Weights of a small GPT-style language model, trained from scratch on English Wikipedia.
Architecture: learned positions, no biases in attention or MLP, tied embeddings.
Each number is 50 + 10 x the weight over its row's rms, rounded and kept within 0 to 99. Layers, rows and columns count from 0. The size before them is the row's rms in percent of the matrix's.

# layer 4 attention value, 128x64, rms 0.158, rows 36-63, columns 0-63
070:51 48 58 53 59 51 62 34 47 39 51 53 40 53 58 51 47 49 46 41 55 68 47 48 39 54 46 37 61 70 49 30 42 53 33 54 55 42 53 56 63 64 69 36 42 31 24 51 57 40 58 61 43 42 61 49 64 48 56 40 46 51 32 45
052:41 43 85 55 54 38 55 38 58 42 45 54 43 54 39 47 56 47 60 60 33 63 48 54 44 48 58 38 50 71 65 54 38 58 54 52 60 42 56 55 49 41 52 25 64 53 42 32 48 44 54 73 59 49 59 49 50 51 44 52 48 43 43 42
059:39 55 54 38 60 45 53 69 46 51 51 47 52 39 56 50 70 56 51 52 48 68 64 42 69 49 53 68 42 47 57 53 50 53 67 38 43 54 57 49 53 40 48 59 47 41 47 68 60 68 38 13 49 46 40 52 51 56 56 41 50 55 62 48
063:60 52 55 62 48 56 57 54 47 53 57 49 23 43 37 32 52 50 44 47 49 44 50 49 31 54 51 39 59 58 45 41 49 44 22 55 55 46 41 50 64 55 61 58 31 58 50 40 43 27 58 66 52 54 61 46 63 39 31 42 44 62 51 47
076:50 41 59 47 46 62 47 45 60 64 40 33 55 41 65 58 51 66 57 39 44 47 56 45 65 53 55 63 35 29 49 65 52 42 74 49 41 56 43 46 34 40 45 49 51 62 55 68 64 62 36 33 49 52 40 43 38 43 52 48 58 52 61 56
070:35 49 23 49 64 57 64 45 46 42 60 58 39 54 67 50 56 48 54 25 61 51 54 58 46 48 66 28 61 39 52 43 59 40 45 45 61 56 41 43 69 50 61 43 45 33 35 56 46 55 51 53 37 56 66 44 53 56 55 42 53 55 49 50
073:39 49 48 28 51 51 56 70 40 43 42 37 51 59 59 43 54 53 51 48 62 53 70 54 73 65 47 59 36 67 42 41 60 36 46 50 44 50 45 53 39 50 58 51 45 49 53 52 67 69 48 41 39 39 41 65 56 57 69 36 40 47 55 54
056:45 46 54 60 63 49 69 44 50 46 49 59 53 29 53 39 67 70 55 50 51 48 63 59 43 64 56 37 65 42 49 49 57 72 58 53 48 46 57 49 49 32 71 49 38 59 47 44 49 36 38 44 46 39 47 46 58 44 40 45 66 54 38 31
045:48 55 48 61 49 45 40 55 60 43 52 57 41 62 49 55 49 36 54 55 47 66 38 54 39 38 61 43 62 65 56 49 46 42 42 48 66 39 52 57 56 67 44 33 60 50 40 50 33 43 73 70 56 59 74 44 58 61 44 59 38 60 41 45
102:42 54 43 52 57 37 54 57 50 29 42 52 41 57 50 45 45 38 47 60 53 65 47 59 54 50 52 55 58 85 54 40 53 39 28 44 64 41 55 56 58 56 56 39 55 31 33 36 45 52 62 64 43 45 63 54 58 54 58 49 39 53 36 52
057:51 62 35 31 58 47 61 51 46 49 49 33 70 52 67 40 45 56 51 35 56 46 47 55 70 65 54 52 38 55 38 49 61 34 67 44 50 46 39 52 24 51 60 44 43 59 56 66 61 59 45 48 48 44 39 53 41 54 61 43 41 57 42 40
047:39 37 86 47 52 55 50 31 60 52 43 41 61 42 45 52 62 55 57 52 53 62 46 37 51 46 41 39 38 43 55 54 46 65 63 51 35 52 42 48 29 32 56 51 44 59 53 40 51 44 41 55 53 29 42 53 42 49 54 59 57 38 60 40
080:57 47 61 58 50 45 44 41 42 54 43 40 45 59 57 64 27 41 52 48 44 56 28 37 42 42 39 51 60 64 52 35 29 57 45 56 55 46 47 62 54 73 51 33 41 36 48 68 60 53 58 60 69 47 62 51 61 41 50 49 43 52 42 56
053:46 59 46 43 65 29 59 74 50 32 55 39 48 50 54 46 48 37 49 61 54 62 51 57 47 52 51 59 55 67 47 54 47 52 40 47 53 23 54 59 34 66 58 42 44 53 70 60 53 53 53 59 59 51 64 53 57 67 35 43 37 63 45 49
090:49 56 39 41 60 12 51 53 48 48 42 39 55 61 51 51 36 27 51 49 52 57 25 53 61 45 43 62 53 60 53 51 50 61 58 52 54 25 52 53 38 59 44 53 50 45 55 62 54 65 47 67 53 53 49 57 43 57 49 59 34 41 51 57
076:38 43 53 52 65 46 57 45 48 23 55 59 50 32 53 60 60 55 53 63 50 58 64 51 40 47 52 28 62 54 54 28 50 68 35 48 47 46 53 48 53 60 66 40 43 32 39 45 45 39 59 55 43 35 51 56 57 48 57 43 57 38 33 42
048:51 35 64 44 51 30 47 48 53 54 42 52 51 45 36 72 58 37 51 59 45 55 31 39 46 53 34 47 45 71 58 49 40 62 45 56 49 46 57 53 61 60 33 46 63 28 39 46 52 62 32 60 54 44 50 55 55 39 51 61 58 34 59 60
109:40 52 32 45 58 41 55 57 46 38 65 53 54 43 59 60 48 35 53 44 56 67 44 48 56 48 52 40 57 61 50 28 49 41 47 37 59 47 53 55 64 78 51 40 51 22 36 63 47 53 56 40 46 47 64 59 65 55 61 39 43 51 43 47
062:51 58 54 44 50 36 53 72 51 61 70 54 57 35 39 55 70 43 50 59 43 55 51 49 53 51 49 50 54 50 58 58 48 55 71 45 54 57 59 54 62 67 34 54 49 61 53 63 45 51 42 29 71 48 47 62 58 52 32 56 48 57 75 48
053:60 48 43 56 55 51 58 51 46 57 68 66 49 43 49 41 43 57 50 35 56 39 63 49 37 43 46 41 56 22 50 52 35 65 56 53 35 48 69 47 57 53 50 56 53 60 57 54 56 42 43 28 53 63 49 55 65 66 29 33 55 59 55 51
068:51 58 48 62 39 38 31 60 46 63 44 59 41 79 38 40 38 42 51 51 40 45 39 49 49 39 48 58 46 58 56 54 29 48 64 48 52 48 62 55 59 52 29 39 67 59 42 45 38 53 56 50 68 65 58 51 53 56 44 55 36 59 50 44
055:38 42 56 57 52 45 42 41 46 66 33 48 50 72 51 54 52 62 54 38 50 36 42 42 46 33 42 46 46 34 68 67 40 70 67 52 42 45 60 53 49 30 36 38 63 52 38 53 53 63 36 47 59 49 47 45 46 53 41 65 54 45 55 48
080:46 55 33 54 59 30 58 48 50 36 56 44 48 67 58 38 45 31 45 39 53 61 45 64 48 50 51 44 65 66 43 37 56 50 34 46 65 31 49 60 50 61 55 32 43 50 38 42 44 40 64 71 44 39 64 45 49 49 47 56 38 45 42 49
111:41 53 31 47 58 49 64 45 58 34 56 47 54 43 58 55 52 37 49 40 62 74 42 59 61 54 53 43 53 66 47 41 59 27 41 35 58 37 52 55 57 65 54 37 54 30 34 47 44 47 55 52 34 46 70 46 53 54 63 45 45 54 40 46
052:33 45 53 52 49 68 61 41 52 61 48 57 54 44 52 49 68 56 53 38 59 65 64 51 59 33 53 46 47 30 56 61 60 47 71 36 44 63 53 45 58 20 50 58 50 53 55 43 43 57 42 27 47 45 39 44 39 41 58 52 50 47 56 44
042:68 63 44 52 53 35 49 60 32 55 53 50 45 59 45 45 35 50 44 38 41 47 42 57 54 61 47 60 53 69 46 35 31 47 62 61 66 43 62 53 63 65 46 40 48 57 47 59 62 50 53 36 56 62 46 59 52 60 40 35 30 58 34 44
078:55 36 61 55 57 36 56 29 56 44 37 58 35 64 45 45 52 46 41 49 50 42 49 53 32 45 36 44 58 49 61 55 50 66 35 58 45 46 55 49 39 32 52 43 58 50 49 33 54 43 38 78 52 52 53 39 45 55 27 61 58 50 46 65
074:40 46 37 53 48 44 62 62 62 31 59 58 52 41 46 47 47 36 48 59 70 63 56 65 58 51 50 55 54 69 48 45 68 50 21 41 52 39 63 56 58 54 49 48 68 44 49 30 37 39 50 48 36 49 60 48 59 55 54 44 52 36 44 54
# layer 4 attention output (transposed), 128x64, rms 0.304, rows 36-63, columns 0-63
061:34 52 52 50 47 55 51 44 40 51 33 60 56 63 61 24 57 61 59 62 68 50 45 58 61 52 60 54 56 46 52 42 67 43 37 44 37 37 55 43 61 52 61 54 35 53 50 41 64 55 58 51 46 43 49 67 27 49 41 48 56 33 33 46
040:42 50 46 53 50 71 63 45 41 54 56 54 52 53 65 39 54 60 51 49 65 37 57 51 56 58 63 54 42 49 42 34 71 36 35 58 39 41 39 43 43 62 69 60 27 37 45 54 67 43 48 51 40 46 46 59 42 39 69 37 49 55 46 53
062:66 47 57 44 60 37 31 54 76 56 48 63 42 49 19 72 54 48 45 49 32 45 34 43 42 49 42 49 45 67 51 60 37 40 61 42 54 59 44 46 50 54 37 42 63 51 51 54 35 53 51 56 48 58 58 55 56 48 48 56 45 50 58 60
064:26 45 51 58 50 50 59 34 47 56 46 41 61 68 69 45 52 46 50 41 72 50 55 56 55 42 54 40 43 44 48 45 72 46 38 64 48 49 52 60 52 45 61 59 39 32 48 46 74 49 62 50 35 41 55 53 29 52 54 52 60 38 46 42
057:50 47 44 35 48 36 53 60 53 53 56 52 47 35 29 47 47 53 52 58 45 51 68 58 45 52 49 61 51 61 51 68 22 52 52 44 62 61 44 54 57 41 52 48 63 48 52 55 21 49 48 45 55 56 27 42 75 47 61 46 42 55 57 50
058:43 64 70 44 53 26 55 64 55 53 58 58 63 52 32 50 70 44 35 64 60 45 40 54 35 50 49 46 53 52 55 63 52 48 49 57 41 53 48 33 64 48 49 56 37 63 46 49 45 46 53 34 44 46 43 63 34 58 28 54 49 41 55 62
079:66 51 46 56 51 38 35 58 52 55 48 56 48 35 28 66 52 38 42 63 38 51 32 47 35 43 32 41 65 63 58 59 44 54 67 46 56 52 55 39 57 55 28 46 55 49 55 46 33 58 48 41 67 56 66 59 51 56 41 56 49 47 53 62
039:26 44 51 53 48 51 36 41 55 69 38 63 45 55 51 43 55 63 65 60 40 53 77 54 55 44 45 51 32 55 42 48 60 34 38 32 47 54 52 55 52 51 59 56 56 38 63 31 45 53 55 53 63 42 53 51 32 65 59 54 53 40 55 49
038:53 43 71 55 52 61 70 40 52 39 64 52 54 63 66 44 52 45 44 48 64 43 43 46 44 45 63 39 46 39 44 45 63 49 38 61 41 46 43 50 41 52 67 60 32 59 51 54 76 39 55 47 29 55 44 51 33 39 58 41 56 46 45 54
073:59 54 53 63 46 59 46 46 45 48 50 62 57 40 57 54 64 40 54 60 44 46 29 43 48 46 45 29 64 43 48 36 70 55 55 47 46 37 55 32 47 67 37 58 31 63 61 44 58 47 53 52 44 46 66 70 30 50 43 54 57 41 45 58
059:64 53 48 53 42 44 41 66 52 40 53 65 52 32 29 55 48 41 42 74 43 48 49 46 37 37 38 46 60 52 54 70 35 56 52 45 53 56 65 44 57 49 34 50 55 57 53 39 27 54 50 45 65 57 54 45 69 61 46 54 50 36 56 60
039:51 38 32 53 44 68 44 46 54 75 46 59 40 49 58 29 46 76 57 54 55 52 68 59 60 59 52 69 37 48 42 58 32 43 43 44 45 48 57 49 57 49 59 47 64 39 49 49 36 59 45 46 53 41 40 36 59 48 60 43 54 42 49 40
082:41 50 51 46 42 65 72 38 39 35 39 57 54 66 57 31 49 62 59 45 73 53 43 55 63 63 60 53 58 45 50 40 53 44 40 50 46 45 61 62 56 46 68 61 44 56 37 46 65 47 57 42 40 55 43 54 33 40 50 43 51 42 33 39
052:64 37 62 62 49 65 53 40 54 34 62 71 43 57 49 69 52 38 38 57 48 47 40 34 36 30 43 25 50 55 43 58 60 40 50 50 54 56 58 56 45 52 49 53 51 54 43 41 60 45 50 41 53 64 68 45 47 55 65 44 57 32 54 53
068:68 41 51 56 36 60 54 61 41 28 56 75 46 41 37 57 63 56 42 49 58 50 34 29 46 48 37 27 55 52 48 53 38 41 56 62 52 62 69 46 57 54 42 50 52 59 34 51 51 64 50 37 51 57 62 52 63 43 53 46 52 43 54 51
060:41 49 56 52 56 59 47 41 56 59 34 66 43 61 66 35 60 63 51 62 46 54 47 59 51 59 58 53 47 59 39 39 67 39 48 33 39 26 46 32 52 61 63 42 44 57 55 39 54 47 46 51 60 40 54 62 25 55 51 49 62 52 38 50
041:54 49 43 50 55 72 48 44 53 51 35 61 49 43 61 43 65 73 63 26 60 49 47 47 66 66 62 55 46 51 49 34 54 32 48 51 47 45 41 45 51 51 52 55 42 43 34 55 57 51 49 51 33 40 59 49 51 26 65 45 47 68 48 44
080:69 52 75 48 64 38 48 53 60 32 48 75 50 66 39 50 61 46 44 63 46 45 27 43 39 50 61 46 53 56 57 54 53 43 49 41 41 43 48 35 49 51 46 45 47 64 47 47 61 45 51 51 38 58 56 64 36 50 29 51 53 40 40 62
059:71 42 58 48 69 40 43 43 72 36 47 56 41 63 35 67 45 49 47 38 41 43 41 36 47 52 55 56 30 60 51 52 44 35 47 51 51 61 38 58 33 46 50 45 63 35 46 54 63 46 55 58 34 61 61 46 58 40 66 53 48 55 53 57
044:41 47 64 37 63 41 43 49 46 34 59 37 43 84 47 59 36 46 48 47 46 53 64 48 48 43 59 56 41 56 63 57 62 38 41 50 48 61 36 75 45 44 59 37 53 36 39 45 71 50 48 58 54 59 53 49 54 52 51 49 35 44 51 48
057:57 58 53 49 54 51 61 47 48 27 71 27 50 63 42 62 41 38 49 33 48 45 41 50 42 54 54 48 51 40 57 37 62 57 49 66 48 60 42 71 40 51 53 52 42 47 48 54 72 42 47 54 35 64 55 53 49 33 47 49 30 63 56 59
039:56 54 43 40 33 60 51 51 43 59 57 46 49 41 27 48 51 65 56 41 54 53 57 54 49 60 47 66 51 45 51 55 27 40 54 58 46 77 52 69 58 46 60 58 54 50 43 48 36 54 49 26 52 61 42 45 50 36 57 45 28 62 59 45
054:58 46 64 58 35 58 53 51 34 48 46 62 42 50 47 35 57 45 54 72 53 49 40 39 39 45 41 33 50 52 41 52 59 44 43 56 42 52 72 34 51 52 49 53 43 71 63 44 66 60 52 32 60 53 59 65 37 57 39 46 61 36 47 63
080:70 46 62 56 52 43 44 56 49 44 55 79 54 47 46 40 63 41 54 77 43 43 44 42 42 40 57 43 55 42 55 65 51 53 47 37 44 44 52 26 53 50 38 54 44 60 62 46 48 48 52 51 36 54 53 63 49 61 35 54 58 25 49 61
051:56 54 50 43 52 23 36 65 65 71 56 47 52 44 21 56 51 48 55 49 38 46 47 49 48 61 45 61 40 54 55 64 29 48 57 51 51 59 43 41 56 49 43 51 59 37 60 61 31 56 50 52 41 53 40 55 54 57 33 62 45 44 65 63
036:46 54 47 44 48 44 49 52 40 13 52 43 58 65 43 54 34 38 53 54 57 47 42 40 55 38 56 50 65 50 65 37 66 47 42 49 55 60 46 63 40 57 47 51 36 50 41 48 70 51 61 70 50 60 64 64 57 48 46 51 41 43 36 56
070:33 49 38 46 40 73 59 43 27 57 41 44 47 45 69 35 58 69 57 46 67 57 68 55 63 57 45 51 47 46 39 39 64 44 42 60 46 49 49 52 57 57 60 55 36 54 44 45 53 57 48 43 56 36 47 52 48 44 73 43 46 53 52 32
065:67 46 62 63 56 56 36 46 37 59 60 56 45 43 63 57 54 37 59 55 21 50 46 33 44 42 43 31 48 52 53 49 58 53 64 37 51 41 50 33 38 55 30 51 54 51 68 53 63 48 43 52 56 53 69 53 43 63 37 56 56 47 51 56
# layer 4 attention query, 128x64, rms 0.122, rows 64-90, columns 0-63
094:59 66 46 52 56 52 52 44 51 47 46 59 48 50 53 66 44 54 56 46 55 48 35 50 55 53 50 57 27 40 50 44 44 52 62 61 44 34 49 49 38 52 37 49 36 45 42 51 45 48 62 62 28 59 61 39 57 72 71 71 47 41 71 35
114:63 58 42 41 58 55 44 44 45 48 44 61 46 48 36 59 30 58 40 41 50 47 28 59 41 62 47 64 31 61 55 41 46 25 48 42 52 49 52 47 41 60 41 60 50 39 43 49 50 46 75 44 53 57 50 49 47 47 51 43 62 62 47 77
122:45 29 54 56 41 50 40 65 64 48 71 50 52 57 52 54 28 51 45 33 49 61 57 50 33 37 41 51 53 62 64 52 51 51 42 53 55 69 66 54 47 41 57 53 50 47 38 51 65 39 60 74 52 50 32 35 52 46 44 50 46 40 36 52
114:37 44 60 57 61 51 57 51 61 37 58 47 59 38 63 51 43 61 37 32 27 58 38 53 50 47 58 49 66 49 67 48 38 74 41 50 62 48 59 42 57 43 49 45 30 45 50 44 41 54 50 69 59 52 35 57 42 40 52 51 37 49 45 35
082:53 56 56 43 56 44 49 48 52 38 27 53 44 37 74 65 50 44 47 52 44 62 39 48 58 56 62 35 50 49 63 57 48 40 61 44 45 42 56 70 37 73 34 47 34 59 56 69 47 44 50 52 53 41 40 66 45 49 58 61 60 53 56 60
112:53 38 50 48 45 47 31 54 36 42 52 66 42 72 57 59 51 34 51 69 66 45 43 40 36 33 49 46 54 59 56 60 46 28 53 40 42 44 56 53 53 61 47 45 55 58 43 66 45 51 54 35 46 51 71 50 48 62 54 49 59 65 33 45
118:48 53 70 63 59 48 56 50 74 45 50 68 61 38 55 45 43 47 54 52 59 61 25 49 52 34 58 46 62 43 47 46 45 53 47 46 73 42 51 71 37 44 46 48 63 47 30 57 37 38 57 46 41 49 42 44 60 54 50 36 52 45 54 38
104:57 45 39 51 52 49 58 40 46 64 38 61 55 63 45 43 52 45 54 54 54 38 26 25 46 30 58 55 53 45 41 55 78 48 73 39 61 58 56 57 41 45 46 43 54 39 45 50 61 61 37 39 47 41 49 59 49 42 49 66 47 52 55 63
094:44 48 62 56 54 31 45 46 53 44 41 41 43 49 46 37 39 48 56 43 54 58 49 45 57 48 85 47 46 64 48 51 60 70 63 55 65 54 43 48 51 39 61 57 34 27 38 58 38 46 56 52 48 56 52 42 39 60 56 62 62 44 60 37
111:49 64 51 44 65 35 39 70 55 50 47 45 44 55 33 41 58 54 29 37 56 67 52 42 46 50 50 63 48 55 56 42 39 49 63 53 62 37 56 34 49 53 56 49 52 59 24 42 47 54 33 53 58 52 47 65 49 48 38 71 36 45 47 47
107:56 54 40 46 39 45 51 56 42 51 53 53 66 43 42 52 40 63 41 41 44 69 51 60 55 46 53 67 51 57 55 29 31 45 59 50 63 55 68 47 50 52 28 62 53 49 45 39 32 43 74 57 43 55 54 52 65 53 63 50 55 46 34 33
072:52 58 62 42 46 48 61 52 46 51 48 43 52 40 39 61 34 53 54 40 43 42 67 52 70 61 66 55 47 44 51 52 63 61 45 40 45 52 43 53 49 42 62 64 49 55 66 38 24 48 59 57 30 62 50 48 39 53 77 54 63 57 53 58
112:55 26 47 65 35 51 42 49 37 56 59 62 50 53 53 50 54 42 70 69 53 57 61 52 43 41 40 55 63 41 39 69 61 52 50 32 37 52 54 64 61 46 50 57 41 61 59 33 52 62 54 32 45 54 55 58 57 40 50 50 60 31 53 49
085:63 78 48 53 49 47 49 48 38 39 42 49 39 48 54 63 54 43 54 46 48 37 45 53 52 45 63 44 63 49 57 40 41 49 48 66 47 37 61 55 48 49 52 33 71 35 46 50 63 52 57 67 36 54 57 45 72 40 55 41 51 68 71 49
105:45 52 38 41 57 40 44 51 40 62 44 38 55 62 47 48 57 55 52 55 67 44 52 45 62 64 51 72 51 70 49 39 49 49 64 51 57 45 34 32 47 63 47 40 65 41 39 58 56 51 14 53 43 45 49 50 48 52 38 43 41 46 65 55
144:55 43 54 45 51 45 36 41 40 49 44 58 51 55 58 55 60 48 60 69 54 48 42 48 58 57 52 47 48 52 48 64 63 48 52 28 33 39 50 48 54 50 38 45 57 83 55 49 53 50 48 33 33 43 50 66 28 59 56 45 73 47 50 63
147:29 50 51 51 40 50 38 44 61 44 42 60 61 59 46 64 43 50 40 50 62 62 42 43 53 51 61 37 39 63 47 47 29 39 32 74 65 55 63 49 41 61 54 57 40 31 36 46 60 55 61 52 42 59 37 43 59 47 52 52 57 35 46 56
118:42 32 48 51 37 61 77 49 65 47 48 55 52 40 37 56 48 57 45 57 49 40 22 35 57 65 56 38 52 50 52 44 50 49 66 45 47 62 49 60 33 62 42 71 43 51 55 51 63 64 50 52 61 58 53 44 44 46 55 52 46 34 52 62
096:35 79 56 49 42 46 59 54 54 50 38 50 50 32 34 52 43 60 39 61 43 54 43 49 44 58 56 63 20 46 68 49 33 47 41 49 52 56 62 42 42 71 43 45 55 48 49 53 40 43 68 55 45 62 48 49 48 48 62 50 49 42 63 49
120:51 49 49 45 69 61 40 40 56 54 51 38 59 55 61 63 52 36 48 48 52 30 39 51 59 50 77 51 45 50 58 43 61 58 48 56 60 40 55 47 46 49 40 38 48 30 47 44 48 44 49 63 39 45 59 54 41 55 73 63 50 59 45 21
092:56 65 34 41 56 48 55 51 30 41 70 41 50 60 46 52 38 24 70 31 51 55 45 49 65 46 48 64 64 56 47 46 61 42 44 49 61 60 45 54 54 52 51 53 49 45 38 48 58 30 37 63 44 44 44 46 71 48 50 48 49 53 47 35
111:57 37 58 41 50 58 57 56 46 57 50 52 48 40 65 20 55 50 71 62 47 51 51 43 53 38 41 62 56 32 38 69 66 52 52 29 43 49 46 70 58 41 51 48 52 69 52 51 46 47 50 34 60 51 58 55 36 42 45 44 58 43 56 42
096:48 50 29 45 45 29 57 52 59 58 61 46 44 50 62 51 49 54 38 41 52 36 49 28 62 51 37 46 42 57 48 44 35 52 65 67 63 55 40 51 38 51 34 45 48 54 52 56 65 49 38 65 40 37 48 38 62 52 53 63 56 28 61 53
089:58 56 43 54 41 39 45 43 25 71 44 38 61 47 45 58 49 61 60 62 30 55 57 46 40 36 52 65 55 51 52 58 51 44 48 36 39 54 51 69 46 53 35 55 58 68 66 51 60 34 47 35 49 48 50 68 44 63 50 43 54 46 54 58
112:39 51 42 41 52 45 53 60 51 53 71 47 62 64 33 66 41 57 49 30 63 45 57 62 51 42 45 55 51 65 50 39 52 54 39 60 58 49 35 45 32 47 55 60 45 47 29 51 73 52 45 61 49 49 40 37 65 47 40 34 43 52 40 41
118:48 28 51 76 44 44 57 55 57 65 52 32 29 54 58 38 44 61 41 56 46 54 59 57 62 48 59 51 57 59 53 54 39 42 57 60 69 61 47 49 51 44 65 35 60 51 54 54 40 44 46 41 39 52 38 57 36 55 56 45 65 49 53 28
113:51 66 51 55 47 51 42 45 45 49 66 50 44 63 48 52 36 48 28 33 53 38 59 47 64 58 35 71 40 61 46 36 50 43 46 72 70 58 44 40 32 48 60 56 48 42 44 34 54 60 33 43 43 58 38 59 59 47 55 52 53 55 56 50
# layer 4 attention key, 128x64, rms 0.117, rows 64-89, columns 0-63
090:45 50 40 44 40 46 59 67 48 49 58 67 38 37 47 44 56 40 34 74 52 53 35 44 61 54 50 45 54 59 59 58 38 56 67 54 44 39 57 47 61 57 52 45 39 76 44 45 49 57 42 72 32 58 55 52 56 49 64 52 57 39 47 66
115:59 52 32 39 55 42 51 60 31 44 74 55 30 46 44 46 44 55 56 62 57 59 51 38 44 43 57 52 50 72 59 41 47 74 48 64 50 46 55 41 54 56 50 57 47 61 51 44 42 65 44 44 47 49 40 68 66 58 39 36 45 40 41 59
105:48 53 73 39 54 47 54 39 34 36 54 54 54 51 58 61 44 58 56 27 70 57 42 36 43 41 42 39 62 56 54 45 44 45 51 54 58 69 51 57 41 61 53 49 47 47 23 53 61 54 58 57 44 60 44 63 45 56 52 41 30 66 54 42
115:53 56 44 38 41 52 50 54 41 34 40 61 53 61 56 67 66 59 41 47 52 46 38 54 30 32 59 40 62 44 52 49 51 34 37 70 40 65 52 44 48 38 46 54 52 50 40 73 65 45 57 36 45 60 53 53 41 63 55 44 65 60 47 43
095:49 60 48 53 41 42 52 55 55 40 44 63 55 47 54 44 70 55 53 71 42 37 58 60 35 40 42 40 74 59 43 49 56 45 37 62 53 47 64 34 66 46 56 41 47 40 37 47 55 41 55 37 45 50 50 53 45 61 49 43 75 32 45 60
112:51 64 69 57 63 47 49 31 50 59 50 55 43 48 63 47 52 46 57 66 48 45 54 57 54 64 49 54 53 65 30 45 64 45 34 31 62 40 55 24 52 52 58 53 42 45 70 31 48 50 44 52 53 39 58 61 58 62 51 47 56 52 40 33
125:43 34 41 49 47 54 51 55 48 39 40 58 53 45 48 66 68 40 52 52 59 52 41 45 62 65 53 45 56 57 57 30 55 30 51 52 32 43 48 47 60 53 36 61 62 56 56 36 33 52 62 64 64 60 64 49 34 46 53 71 53 33 48 51
118:50 43 57 62 59 46 54 48 56 54 58 49 49 41 58 44 64 55 57 69 41 47 60 67 61 64 37 50 39 59 44 44 38 50 34 43 24 40 43 44 39 48 57 58 53 59 57 55 43 45 60 43 70 49 39 43 34 66 40 61 55 36 50 69
097:41 52 25 44 52 49 47 45 39 59 74 32 64 52 53 49 62 49 51 47 51 47 61 58 59 55 40 53 75 45 48 39 36 51 37 50 60 55 51 39 61 50 38 45 55 68 45 38 58 61 32 45 46 52 57 50 57 39 53 66 46 57 38 66
112:56 42 45 66 42 60 55 56 30 47 45 51 46 53 59 50 48 49 45 54 56 41 46 45 43 48 50 70 50 41 46 51 49 29 39 40 54 40 59 56 30 43 42 50 49 49 65 61 58 51 58 46 66 52 39 32 63 52 43 43 72 62 37 79
115:67 55 54 33 56 67 40 60 54 27 51 44 47 50 59 42 47 41 58 52 58 34 53 38 49 45 73 43 49 45 54 39 47 47 39 61 63 61 41 51 44 22 46 51 43 40 44 45 69 53 48 47 58 61 43 53 49 38 49 42 55 65 48 69
084:43 61 34 50 48 61 50 46 52 36 49 38 41 34 48 37 53 51 70 44 47 58 48 41 54 49 62 47 60 26 57 58 39 51 46 56 64 73 45 55 66 47 55 44 45 45 47 39 74 44 45 53 38 52 46 42 51 37 71 61 41 35 43 54
106:49 54 68 53 66 47 52 44 55 66 34 40 50 42 69 38 44 45 43 43 51 53 67 51 54 58 43 73 42 61 60 57 51 62 50 39 58 50 43 37 41 62 64 38 62 41 51 48 53 28 41 55 50 52 49 41 37 73 55 58 36 52 57 42
117:51 52 49 58 45 52 60 49 45 45 38 64 46 57 44 38 57 54 45 43 75 61 36 47 72 62 41 37 57 64 36 33 44 63 54 51 40 34 70 41 46 54 33 60 50 66 50 43 59 40 51 52 54 45 51 59 47 59 45 58 46 31 46 37
106:50 39 50 51 55 46 47 46 41 58 57 44 40 65 46 34 43 47 42 53 29 64 55 69 54 33 42 52 37 45 45 56 45 53 58 53 49 55 59 55 69 39 31 46 51 48 74 71 21 40 47 51 59 41 40 55 49 51 44 58 51 49 60 47
169:45 47 28 59 53 59 38 38 56 72 54 43 46 46 55 48 55 59 56 67 47 53 76 61 55 52 52 58 44 49 46 42 49 38 45 51 48 60 46 37 67 61 50 49 57 28 56 50 49 37 42 51 56 40 56 66 53 68 50 41 57 24 52 56
125:50 41 53 35 45 65 63 52 32 39 54 49 38 64 58 56 47 49 46 49 55 49 54 32 57 51 51 47 53 44 63 30 48 60 60 70 38 48 67 47 44 45 34 48 46 60 48 51 63 54 33 49 60 37 64 70 57 37 52 55 27 50 50 57
113:58 56 67 52 57 61 45 47 35 41 69 43 62 50 50 42 61 51 74 58 38 61 58 64 55 46 44 24 68 47 60 55 48 72 46 47 38 39 45 47 55 43 52 49 44 45 33 49 68 36 44 46 53 54 47 39 43 42 41 51 41 45 45 45
098:60 59 33 48 40 60 60 50 42 42 54 66 50 40 49 56 45 64 46 40 62 39 42 32 58 49 50 48 38 47 61 40 52 45 60 60 40 38 55 54 35 28 32 64 49 52 51 34 79 49 47 55 51 41 34 57 60 40 54 54 44 41 44 59
116:41 56 37 28 57 43 39 41 36 55 40 41 37 67 52 59 62 35 41 47 54 39 47 63 64 53 44 41 51 49 38 46 38 45 51 68 46 64 54 43 61 43 55 49 55 77 52 70 40 37 45 46 52 42 48 63 50 46 59 52 66 60 51 55
081:47 57 60 64 42 54 50 50 56 44 42 47 49 48 58 47 55 58 42 57 40 44 52 44 47 58 43 30 43 49 52 52 50 35 45 41 30 59 57 54 49 62 61 43 60 64 49 40 55 44 65 52 53 53 33 67 10 51 33 39 69 49 51 53
112:53 61 45 57 63 37 42 46 70 65 44 49 74 49 58 48 57 53 51 52 48 53 72 60 43 47 68 60 36 61 43 48 57 36 49 39 37 47 36 33 42 51 57 37 53 32 54 47 41 49 64 45 49 49 42 31 45 57 48 53 60 51 40 66
098:46 58 45 55 24 54 55 54 47 28 68 47 59 50 44 46 53 55 49 68 42 52 50 61 53 54 49 32 46 60 45 54 33 66 47 51 49 46 52 57 33 60 43 47 31 40 40 61 43 50 73 62 34 65 43 47 47 38 45 38 46 60 57 46
094:63 34 35 35 49 50 34 55 67 60 44 50 44 45 46 37 59 62 46 66 41 43 60 49 53 48 42 57 46 37 34 65 40 53 52 51 42 42 49 28 48 34 42 54 68 48 55 41 52 53 68 40 67 53 35 43 55 51 40 60 56 51 52 66
101:47 44 44 34 56 58 33 64 42 33 54 59 40 45 54 52 55 51 54 40 57 63 44 44 44 29 41 33 49 34 60 78 49 50 50 49 57 53 58 60 54 66 47 46 43 68 46 60 39 41 63 62 51 70 53 55 43 40 49 59 40 50 39 42
116:55 42 44 48 32 58 58 45 44 42 66 31 55 54 43 64 62 51 41 41 63 60 61 56 63 46 51 68 53 39 41 39 43 73 40 41 45 55 50 58 56 39 43 51 71 40 49 49 33 53 36 50 50 54 43 36 69 47 51 52 39 57 63 50